python train.py --rope_theta=1480.0 --rope_fraction=0.5 --init_std_qkv=0.0281 --schedule="wsd"
Each number is 500 + 25 x the weight over its row's rms, rounded and kept within 0 to 999. Layers, rows and columns count from 0. Numbers have three digits each. The size before them is the row's rms in percent of the matrix's.

# up: layer 3 MLP up, 1024x384, rms 0.0414, rows 736-752, columns 0-127
# down: layer 3 MLP down (transposed), 1024x384, rms 0.0392, rows 736-751, columns 0-127
# gate: layer 3 MLP gate, 1024x384, rms 0.0416, rows 737-752, columns 0-127
up736 089:440515476513511519493504514522506521494472449491488509524558500537450554523491505479498522492495521493483492516492472462505520515533501501543477477494487525543529504497543473508469511499496458552502517475457466508489504505494556516524493467496502484470463497476476505492481474505501481477464503471509505517533502504486450537438485478476476449531497509478501436492500514508473476490498
down736 094:526506480493510481499459491508487514484544548570488511489506497507531503518497464504522543531512504522502480459497550494492508488470477498485473501503536507451488501513516504512504510470499510499496526503547527461493514481475483499523475535494510519521491480532481514469540525501507501508510458518500494497465494482536498498554520525553559473486473541512511469501420480523518526469495
gate737 100:515489507522439515476491504451493451495513500516521484502503487489482473497475496495445484484539483516506496528553484505440506471532473493510514510495519455525507489477525548486488538525493496530517493507522523478487503474519446468543454514500490516525505546530462469496488483475495508489507522484509503513540489518495520520504515499518481528483479497492481467542467461476499492555475
up737 100:530480516502503494510493484531462448530491516484531506513513518511522486529478482504465530486560492520497503476523484504498513542495466454497493538543419457482483489470471475522514519542469513530492553482464472535514532487500485543498458538482495519499479486447528526466500468495489470489553477510541505544500497468501529485508483511501491469495502479508511472475517466510477472518499
down737 102:527516470486516540503489493492504483479552471518529482488502474465547483557488537483482503496500537507507506525495495491494471481507499526516493510503511530486480514468529506516473504488496511486507460525435503501521491511507554482512517469472514507519517560495454496474511503462508511527493548484491479515528506532489504529474511499494486507483480491509482493490515510522503464460544
gate738 101:464476508487537486460507515561481475487521529480499499477493469468538483453507501532507540495511491494507491520499524533487509500450507475453463518531484505502532460527530480522517449516529506466483483511461558504485515445530485500497489490497511451438483440506481503468469522470485487533537536444453501534518496474495498501499497504511496510496498515542487509492475518484512490451476
up738 105:507519506468526440514486527499448494515465547525528552498512501479515489511514469513519468476511495457533481502472509512472523496541547472526472487450493508476473547469512488482461557480538530494523512523551530519519522519482515484500514510471464483516544463505450489472541488529484546468500518468504492518500534511465511541477499528530497510456478504526520480531467519493488527487479
down738 104:531510466491490506517479500488518510527477477473480484487495501466492509546502510475531506538510571498490517476501489479532525501542490513473490520461526499488509521480497477467525523494500475496496487509472466503487538547515485515507508472511498499512482535469523481504490482454444491474451507499560462498492467492519504488522530499479475539498487467487497508501562496486450517463531
gate739 092:496526488501534474519507528467483465503493518529459476501486479560513467470454521488528487545495493495501494521497491449511510488498503466532502447511500496470499506513466465474512480487529515455488503537547552459535489515523540423499542476539482470479498520563447501502562524492503478490497530494469468520555473561472530524459478537539519500488472533501489493484473485466508550479510
up739 092:492520532478504485452471521469527493476475525527495492501519474489483492527506495482504483493459520517544485558493514513457457469487472471479511533485522499525519470446465497477469476515488492515473513505458474466479512508506524503493489527502500460533517513476463515492532511491521543523499480528505519517518523554541512500516500513466497492494542472512521477510507533530491502510473
down739 094:479466483515497510486503521514464479499495496516468498471510472531444493516487504531552523507521518512516518484515499527510498509510505516505543467477468493493452470502540474475497492446473486507489508462485511501513514527558467440495473485491488472519504492505483502549458543534500487480490527451545509521520531553463523529480534506507526491502517479545474525472531528503505512506472
gate740 101:473481463474515508538524481487524508537519466534503503494518477551540471522485463519517473519461522500483482500507549522496477509502561467558524494549499492490471473509477536499497474498486499466477504512449527508522496481510515488549451448515519442514504558493486481506506521506488539485491528452481480487481529479474500521475513509526461541516509517493509508484481518492485488524505
up740 101:483476520517490463489552542491484536481494444526509468504531511491481525506487444541517529527513526495494537494470489503517494501489527499543503480532539571484474488521493543478481481455516494490440534507518486521504481476476504511510454492479486460518504543489481484505474489478493488477483471445508494547499527476535444514551511469522466513490533506536483520471506463513495494497455
down740 100:454503475497513492527504479515472499484542525496475543486474482523500493449511501512476524463540466455482504511507470496428483472478491532496493495512532472482495467464476465491480527489524542497498518494515480500495483511492460496511502531501510513524539454513477518465540536530499499510537502525488508527499500542472473505444519507512508496484520468513451517527462479570535508495516
gate741 106:489461479512505485551520486493490489504520436493491556471487493500497526461460462502498504514506510512510484495476491487478475486527499509535463483534509527519491508474484539540497498524536480570514499455494461468533477487518516443516537494538520477452548519510533477557490473521464502502490509503485502522508477503497525528460505551501472520531451521513476545512454518504511503517487
up741 108:529487495486490461476504520502495507541472527456479492509486497504510467538504536496482472494495548525535508513504490509525508503517498485534545462468470526479495531505531503497508530510483526459500496470499519538472485477510489513505513525477491514486483496519514496525474494547508483505486433527517470491461517471500457507515492476501514468495502508489526495542508486555458525459511
down741 110:506469486512486509523491531497523470480487517543458496466498514525486504515492487491477475526481523546446508470454488508532524500497510502487486495461482491484469516454557471485494538519537511493472486526511565467500518539576490520574492495490494462504495492485482507512529464496500531467490480464481505462512510513509542466536478504497536557525507487506498476458515500560489517482446
gate742 101:476510490510522492521503495480498487514498496485512481502523497458496544459535537548476519476499497491489471420478529514504498539480467525457493498491484479498501546544511484532498496536521556509484529530478509500506498522539469505529538467485486498511521485541520500506458501502503486470487522479503517482502514507522517512504449534484521527486478480534468537458474491519502501545482
up742 103:513516490500490495434524508463480518494476513516507483462505575456476479528518512476481430507501515490503507507494547502493543490486479433480507462510524495504536511479500505504529534487476556530522492527527485477502505476511488507544502497489508507509499455491520526533534523508463515504509510475481487508452520496484474508533471467512460534516548510517514460491469486495448503510526
down742 101:514451491495468478540502516517524505519489494496496513520461473486514517551504465508451491493505494494476519532515500516495519466515487488485540545474464487524482454535485523462493500553461498499485485494506449477526516498558530506471474517506504517482495498491494475523422507497472473499474512485506516512514459477467500501465521505500496535466495469457515510506515489497525475482454
gate743 103:490517506473492507524514566477468516508464473474524494511525469472471510468497460455439499520532489551518516540474518503514517487529488511493522505548530510492475515524485531500489552437529495524547541505502497466479507437506491523489487529494499479529516480535497512458477505497520491501483506495495493460518473486470503549519475516478473475470522511540486505562484502487451498459510
up743 099:498530460522492484513508532468461503567517522491523477525477505517511533519531551512539534515462472493514518485526526513527469561496493485451494462503508503520513545547495473528518509503453535480501497441450505506515483524497509484516505521522472515508507474519526464526523467456503503502516538473481504506463502479469450507471538522576550492498472504497509460537511514537474525498515
down743 104:491484521487469489498528467497510480480492482491500544528503493512502489449453485492473502508476482529493522518502508488518500480527485525495518535511517468517524523476477480518514487483500527493483478478485521462497463527552509495495511490498471514490503512470538494469515497496504470529444542462488499494498506532535491492519482502504542533525513454516488510506517479477501508500535
gate744 096:468499485545519526480537493464525488473488541478484502548540472490526450517459453526505545506518496502476529496458533517508517516513500502493479536500476502488521510509486510508503478501514481543488521555492498462497498538515517475502487511499483527492508499484459465514473542533525518510532545439512542499488445544490486507485461470510483482518485529541532521490460489500551498480491
up744 091:488504485499534489509480484463518537502525494521493525486524473519514481506488502483512446516517513513513531482483537462489522486456446516493489540453453507476510474478467516505507471531480492517523481495514471513489535467510519516523503508513547474472463460511489491497491536573524504503495536524490519519525531465492482524516518470509507503522474455462514500496519485487478448476484
down744 097:492476519534516476429503486472491469476493489529482504497482543487530511466472522487519552524482477511465523500533513511486521535516525472494494482519528458505496465500500504492501524497546502475521534525485492489473527520512480503482511497469486555506485481515501477514516471488520533497498478502460538510488473464517508519526467521480495520491518542541498489505458516465500505545511
gate745 099:501480501497499485509512480469488504521522518448467525478472484485504484500476472535474517496489495509521528484484511523496506489488523487541481516512546504509459497484500530507471497507503532456548518550496428523517465519538505454540447507522475492516500495479516500465515506537526524531495495522531529517516469496515475506491476488469495473537490558544526473536483440487479500515447
up745 097:503546467539506500474518529544492471498500518485491492531535499455470569517488491496490488537587475497488530520466464517517475526499506496491542476498505506517491516506514510559499475477498503475484551487526505497488523569499505499555453440567490494489558477503542479466460464497483517527507493508494510519487547501524497495488528507531486529499495532562490492511463483520491511512529
down745 100:497495483461459537501567504516524549494502509479465526498550498509487488520499481474555515484448518521499538498535527555482500505476528498515527521509489510497491482496482515520507512516471462510499485512512476524539447499524486468519480466527519485528514523478452536477519525555492502463533511521513498541472472500500474528470532471526500495548500515469467502482539484504508466503488
gate746 101:487517505509495498520500474489535495526503472490487520496497518528512539493470492487511520490461525524522491513504465488497490528526420494482507484484504482489479484472465500495486485560481542491462522507502478470504510515518500492493515490533521526471495524503545476512509539509510494508489458506505507511510517489480451525498461502476524475447548516496500504522470476527479492556498
up746 097:503533527491531492485522492481476503493518498518504491506485503509485527488497480499488430500490475502524539542489443513550537519489527505512470509507491494494494553468508520500484558487514534500527495527462487491471467505478442508502482520501496539468481523502468492507500485531542495549519477475501520486508473483496514512508468511518526505534497537515522468545477534493509532507504
down746 102:536559488509497517492471506548494475538474489474534505525476486504495508479535443534500507470491476525515510510505554547488501475485556481487526500526493497480525538531509484526474519504517495501498492464484470476499455519468493476567514459508475480544491475469512501488538500516498511483512516517502491505509485493524487496539537449519516475489460490470452502504571460497515456436468
gate747 089:501489463453501510533474491540517507523501490495480506509530491464462501495497507494529526512490500515471485458526507470546507493509528471496469473488450504500492471513500535514495504510490473502526489502473455503482518482485535496515531487484539509487523473518475491512498437481549475478516529500486508521510487512540514515509476484477550534504494495460465551495478495483507522444551
up747 087:535532470460512471503516543500509498457513547500458498529493453424468490514487501486516514476495486500479477489510519480574522523504518482502465533544473502553484513508516489502517496543504485468458514528522520536488506501511519524475507496508479445491495482485516447479515490467512477526476494513501468479472517451486500473516482490512492497519525489517492545495520462466492499481445
down747 091:486524516503501503473541484536495508488507493489524517492483479528555498481534482502540531534463510515490543471455473513490458488524524492521526479515529524469501506510463487516544510470483525469485535491491471497519470492456489475484487513544525497476494496490533507501516515479471480491489468503499496468532473513509468523483495504458507486464483491537525477515437533542482521549484
gate748 100:511468496479507538513499512465476472488493493511508497464524530504470502472491500511504519526480531445492520560485511503530494507483526515526467551481518503463478464522443488466457487492489492523494479486527569497486450437510482471509495514507500486484475484506509486553475516510497518534456462524493491458522500518517519499501521520509521489521482475491504503490469469485528516524517
up748 098:493479511523467475482542527492530494505523498489470489481485495482460478502458476524492519505527484498478534545468479519491499493521526523523505486505546498512464524534507489491491538506514462455524533507492478508483519536485523513505442536524490469488545513486493468531535519504505513532476497488511507498547519495502446528503479454522493493542527523461467486520495536448493476509490
down748 101:511513532491511496511486496505519501491492492484530491528474508474445522472511513554511523497507536515477458552504512539494479516473499486466477506473474515499452481464532517469502505519524531520527509534509502513493486479455520503497495495544521522529467473485490501486464491476522509505517491507519519507525524521458541513516518479536498479484501522487474472518533494558501500499482
gate749 106:483447491475477504529489479506480451528484505500517525512498558536477545536504493464549534519479477524485483450502489526486493510530502482511508495546474509512480474561503477518490501499488459515511516511536470461518525496510512506477513469518515490506497509534518496528465488533530503528512516474534518567490491529522464543510519524479480504523505516507497492506457496509502511509515
up749 104:516524474515483504509489511496517553534517507490517532470525506495487495497507501566496539486542477502552542474477466505515497518497484529465471513463525494510472489484530502451495493552486506449512487478468494536486489505495490553524517541503495502498495487501562489494460502520484453474464482499468481466464525529503528520484509487507534480512536497422476479520500475500506443518506
down749 097:481493530481502458516479470499510510487476516507526521486519503477457501493497483515493510492514501498480521516510517474503470506463515460525520499483486527526509474523502520510538509463480459488554507510553493511493467458615502493461467536496486476526516484491509524492566473512491514515482549483521481524519521525507490491530538491526490474534549493484524529503465534479466523490522
gate750 104:527485503510490463457520488479514477491517430470491526454477500467521492484484511485503493522510515460507571488468489498506430473460506544502492506513511471481516514495521506532527493529506530512455543531520493494490500510541506499501485499488470481485491534536550519541513510535508541471473504541515494491523516492467527514478488509490490484447476520541477513459446512477515503467520
up750 104:461469472515501522497495496552505516550445511520497523498519493523495528498495591495505506506509543492515478500506486501481510508535531527516490501468518508495464561531464530478504522488469517539475522478531465480531461526492501485489472509494558561516476495554491465529499531519530502527494503507524471445525526493507467486469493527451446490486511521516476508528480481520488469512552
down750 107:536534552474474494511500490479527508462490489483527488482521488485572510537574511504527511487486528519524527479490447489487513470480523472493465514477507511490509494511500542520476541474488515515467505507529458527506501550498498508490501512518480494556483461492492471502472532472474495546513480489529487509489507489447493504471526451494475478515534516483521494487540470445516458483547
gate751 100:450530469494507526504505491458492512471467494522471518459480489478487524470503512466459496507474415510519491503487508534524540517515512454494544479473515574491503509490519519518560515500472525482477497516461452510462461472510526481481547523506515512538539484504511486510455480462495495518505494479486503521524528530480467509490535480504490547512495515480476519519489530460551515469495
up751 098:481451446477516476515511542509546483538467513504463503502483456527516508538517470522511506500533469489470516453517515487456515482495539515545518506502445545484482481459491509505502498523461478480473506474522481489513495483503543491517482468479529521494513519488550504493513496509499520493506494488507523486508524529469524502498492522479484548496495517525522503526521509544477501558481
down751 102:515486512514507494499488504496526503459441526544459498498510511501501503506472523510483496469499522497499501474546522480494502482521540501486487511428509550480481505524516508478498502446544543457535484480495473494564477513526462476521477490497503493519488478473456500503502488474518536481530480523518465494522511470525489448454535541514489488503536478537514468503536492532514507482499
gate752 097:510551474524531522488557473482465463517491492482511462510504503455489529471484503465536492503499505529533443513458503510487543514524495509481493464502521465520483473533539504499504459519502494522518540511499509466499513486525491512483509481509543483459495470498469518508509500477509531524491525524522492518519501486478490521487504521469485498554490491468503519536487500484542500479489
up752 095:479555503516557477490492462521510486451498437531486519521562517452491488453518465485525545518479460496478511456527525508487505450490463484530485521507490489463512489498473434496538526468510521470488509482490543460508462540492475526521544464514460508518529468506526529516505490487514499487493503514473503513442499509478490538476515497493501525506524504496454493500495506499454524473543